From a checkpoint of a small transformer trained on Wikipedia.
Size: 13 layers, width 256, 8 heads of 32, MLP 256 SwiGLU, 6.5M parameters.
Architecture: RMSNorm before each block, rotary positions, untied embeddings.
Training: a variant of SOAP for these matrices, 3693 steps.
Each number is 128 + 32 x the weight over its row's rms, rounded and kept within 0 to 255. Layers, rows and columns count from 0. Numbers have three digits each. The size before them is the row's rms in percent of the matrix's.

# layer 9 MLP down, 256x256, rms 0.154, rows 209-255, columns 192-255
104:149188172160085124137073110099062138125126145136126084108124072098177158090113148108113133104116119068097090119146132133099133157105130156113135075152163105151063167118136136170091131140129129
088:106220109119102111151119118141115140110111119145064088082150095133161140142134083125146144142167110123110121101137134184131090140095134084155091169102052142180128158101128100199107207132057105
086:144193092088178113116145135124159106092142120129133152123222095104167097137154096146114164121121119135134056134100135097180158112062133111128142097149146126104062093138151186124151110151131174
148:189144101186132077144102147098157069151132137129127113163157147116133219183141075127140129117151132125100125163142112123143120104174108129123132155159160151096106081145138157122132118102161106
104:129067065109145151099133117126148147104103106087075092133169098147109149147154102135091108120145080168112000093089121156092128120125099115116098091134119108162125097123137098128095085140104116
105:123183076139056144107103075135113148155080170126129092133150142163174165146131123129164121145142095106063100104116151147081110199121117112141075149138158093076160034131095098140138099096072126
094:160149130105140167121132092137139126162098102096132163157095150095160127158126034097093109119126106109103110083199123108152142106117072123172113166076134123137130163084124123133139157161109117
088:149155174141102084112094163065150115111054120071100145183096079076099138125110156082166107124112155089110102107139196105053131138114133126160155155133157174137129106136181154151090066134142099
111:128090176145142099068189133121119114109158132147164160140128149169033154043073127122144135116155085101094122177148152099102125116119125125165187133137114136152114129161220124123068154173124115
100:127166157183148188081136139123131065184127124125153108083135132141170112127110161118137079107124105113132100054095171123155070159131144157127139200099138114118133118160108136111038130184125150
100:127123128155211111111068069118110157142081092139152101119138149117109114106101112096122093128151113175071154129085088112058189120075128131141124176111143120067098171131175106166182113126114192
102:093177084108112173103123172156137107138156154135114047128199092120114142187132107126142086144113166145135144149125110154144147101123127161123132139129126071089096054117209062132137166087135176
098:122170114104112093120108151168115115167105132132175077102152113114125116132075118141113171098055112122105148117172094059153141195138065114145159137139131204172102095134193149126099183108132122
105:108130121134114118226129121117131108135172164160146113115132133136123129171181098140155161134172112148088084184063092053159098129105148065163135112116151122116110175161146143093055127160125176
103:082037136128030091195121207154128164149101161122078112142099099098128094105103121221116145125118167130145089084101147048151159181122138164173167112126181148091132141149197134175108193076121083
097:104114153137142132132062154176157082130173123087150129141193128135110106134062111167210132130109124123071090141083156092123141119092123115121170131085124138143092140148152098140173124180128152
096:142105111096159142148103141149140193107187156137188155141157153098073185118151108103130082106159124157092151125147140084184151078159080210167111103109178100138120119180097112124104158136158135
105:143136137087168116177145108176122119092152147156222116092159125074115140130184047122169090120132084136107116073098186140155171161118111171137140097098143129110149098126110109143108177115156098
094:144125172093089145056125071197148133077080113075136116084126094115125120111122063103098151109080144098150097143093113108155111187157148169170150098156148120119124161136103152109099137149146087
098:137118153060153137131131145129125205184134137059156121102171076128077180127085182092104126146127106118120149113090135085116164099170167151096136082105118162134074132134136138152164109178145141
093:077148122104116083112117143160115115156115139123105088157084097087132138088144150129154172130115084134159150127073155083162114094140113116161086118126151148124171132099130177194165118098117086
130:170084119128122103148128082097108078183161090141137160120111125050084034121168107130108132130182164095182103127158167145131128102137090128132151098080053103127151094160167131136086154164111122
104:121115134164191140136159150107094071159155133112161115121131097183134089161109140184115129107116094156109138110152163167108148137147104122094134172128176110095139147130131128073123133138184181
100:113096148101137171097109126137184129097158108131116158099127108148097142114211141159111089108120122122094184095136109149134124103098138177056127129103150210117143149129150125100134074081182100
104:088124162142147141149158138160116118084146123135143080143129074110131189172109099164076113090124098111117152251151151115170111128066142115074173111145123146118146095115180055129128122162105122
106:122165159134086075076177133157142115144139142124206178116118127118168155163139097101188120195148117101159131102100112153139063129091160109118110093189097065179163093131161161122161141115183125
098:174112129124112123124158160115115126096156078093176107152152145165123156113093139136134179123152125099147138120178141189128210120133136153172121148123121051062097106123131128152112183105101077
104:185093103125129105154066163091101095095125105136138120114094107081128091148194151123105112165130121175134169098149091137117156094096117144148069089127107152098121159130149160063065183117202114
105:197073083117143151145159227143115202104161097139165128104102132143131145080166099104120169063194120113166125139146159182129178085129097103102075152128090156173172089102155153086120103108125115
100:164096149150165103137124109145161172147123142128133066165118100062101098191154160189146142072140120111095119150147138168177134127181118146091140113167147138181165152117133057105128138151112133
100:098197114113177122123118086082120099099142110107087120127090116144076130114172177137150124147168162106128181096162109088142039110130120103138091102131095104098158155124176121113139144117090076
104:151186110034147115111056144098117181169128129123194119085172144059158138208118172133087119142158127122173064116165105122084140120145127091130096141142148180131094161099131162144106144112125202
098:137150155119188119078198113087154115099151116117147129169139107137097149075150165118168106154150095127090071083106106152115143147139113150094091079137139168113143130142109112130126210143161137
097:134124102062127061139123113128081182193065167222044119108152171109109119160158167124104152146091122081122143137139104087118066096135116105101113117166140104132099150125101128142157076113109187
100:162131137124111065094102097163161171162105123159205125118158139139152172143145149123153185160153062097171133166149207138131130126153128147176102154102078154117140076092116091088102126152169109
098:080172126129151140127143137092106150176152114141094142155082103089198152119087152148133152097117064115170164134112083130141139134136125114175113246134139113047178103124144101121176145105118096
087:095065100128124113181080163074105025139185141111145112165108139104130179101142173097130121152154117144167125133144116166156137133047167152101150216166137144164126146167116125123158125116121122
097:085161109131133113129124115104129121164108110129101155091127149109168051155115087166188162108165131129130129124168096114141119132200150184100058180140178118138104132110115127119114119062098093
099:107086126073155160138065155084200088078106098081135113167138141163174187112100176149117083111140132087114183108174128185175164144118122119132154130115176132184178114119173161117148180144140099
097:156121152118091131159075169119090178118119102177107224115140089133170170146076142078147124146123121161157098187119116105117130169172156158081060149136133147171093095134108083107085110168087190
100:150129141141114079137193137146112114144122101126134129055105119129117129101131114146104158076147142105109098098111114087132149149187101138079065154159124137124125070083123187120052162095176126
100:116087098114160176111125116137131207148104114155166166090196133107131129140133114146098189101164093169215120115098137137151099124157160128154164176153108154086121176138161174130102105152093161
098:117157140126107125197169128094121158137172124131199105140141171102086127164116126156131078155113122135168156102144128166149150118141107113133159158114058109118169146103119220127077106109114151
093:136145138114179184131183161089115077176112142104124139107107146057097120077066120064118119104150186105145131144150125086099129104105118093155202124146097116070156191147162177138101112090092123
100:113143130118088131169100216113137103154153143097106116137119122141171155149100143127165100089189136117154052122118111130052169097167101141185180137140129085168116117147158170178054140130143143
094:138125124113129089174088152156110132100138143106132142117081085161182170176083116152115080153153116136152138165094101152179149112147164117133124143068091158112128089117167048173120131091194143
102:143086157103162103117118097153147088205142159136139096163070159160120102138128157146100118094138075166178097137109106151163138122144160120115173055102173082117101125132094153081137117134193129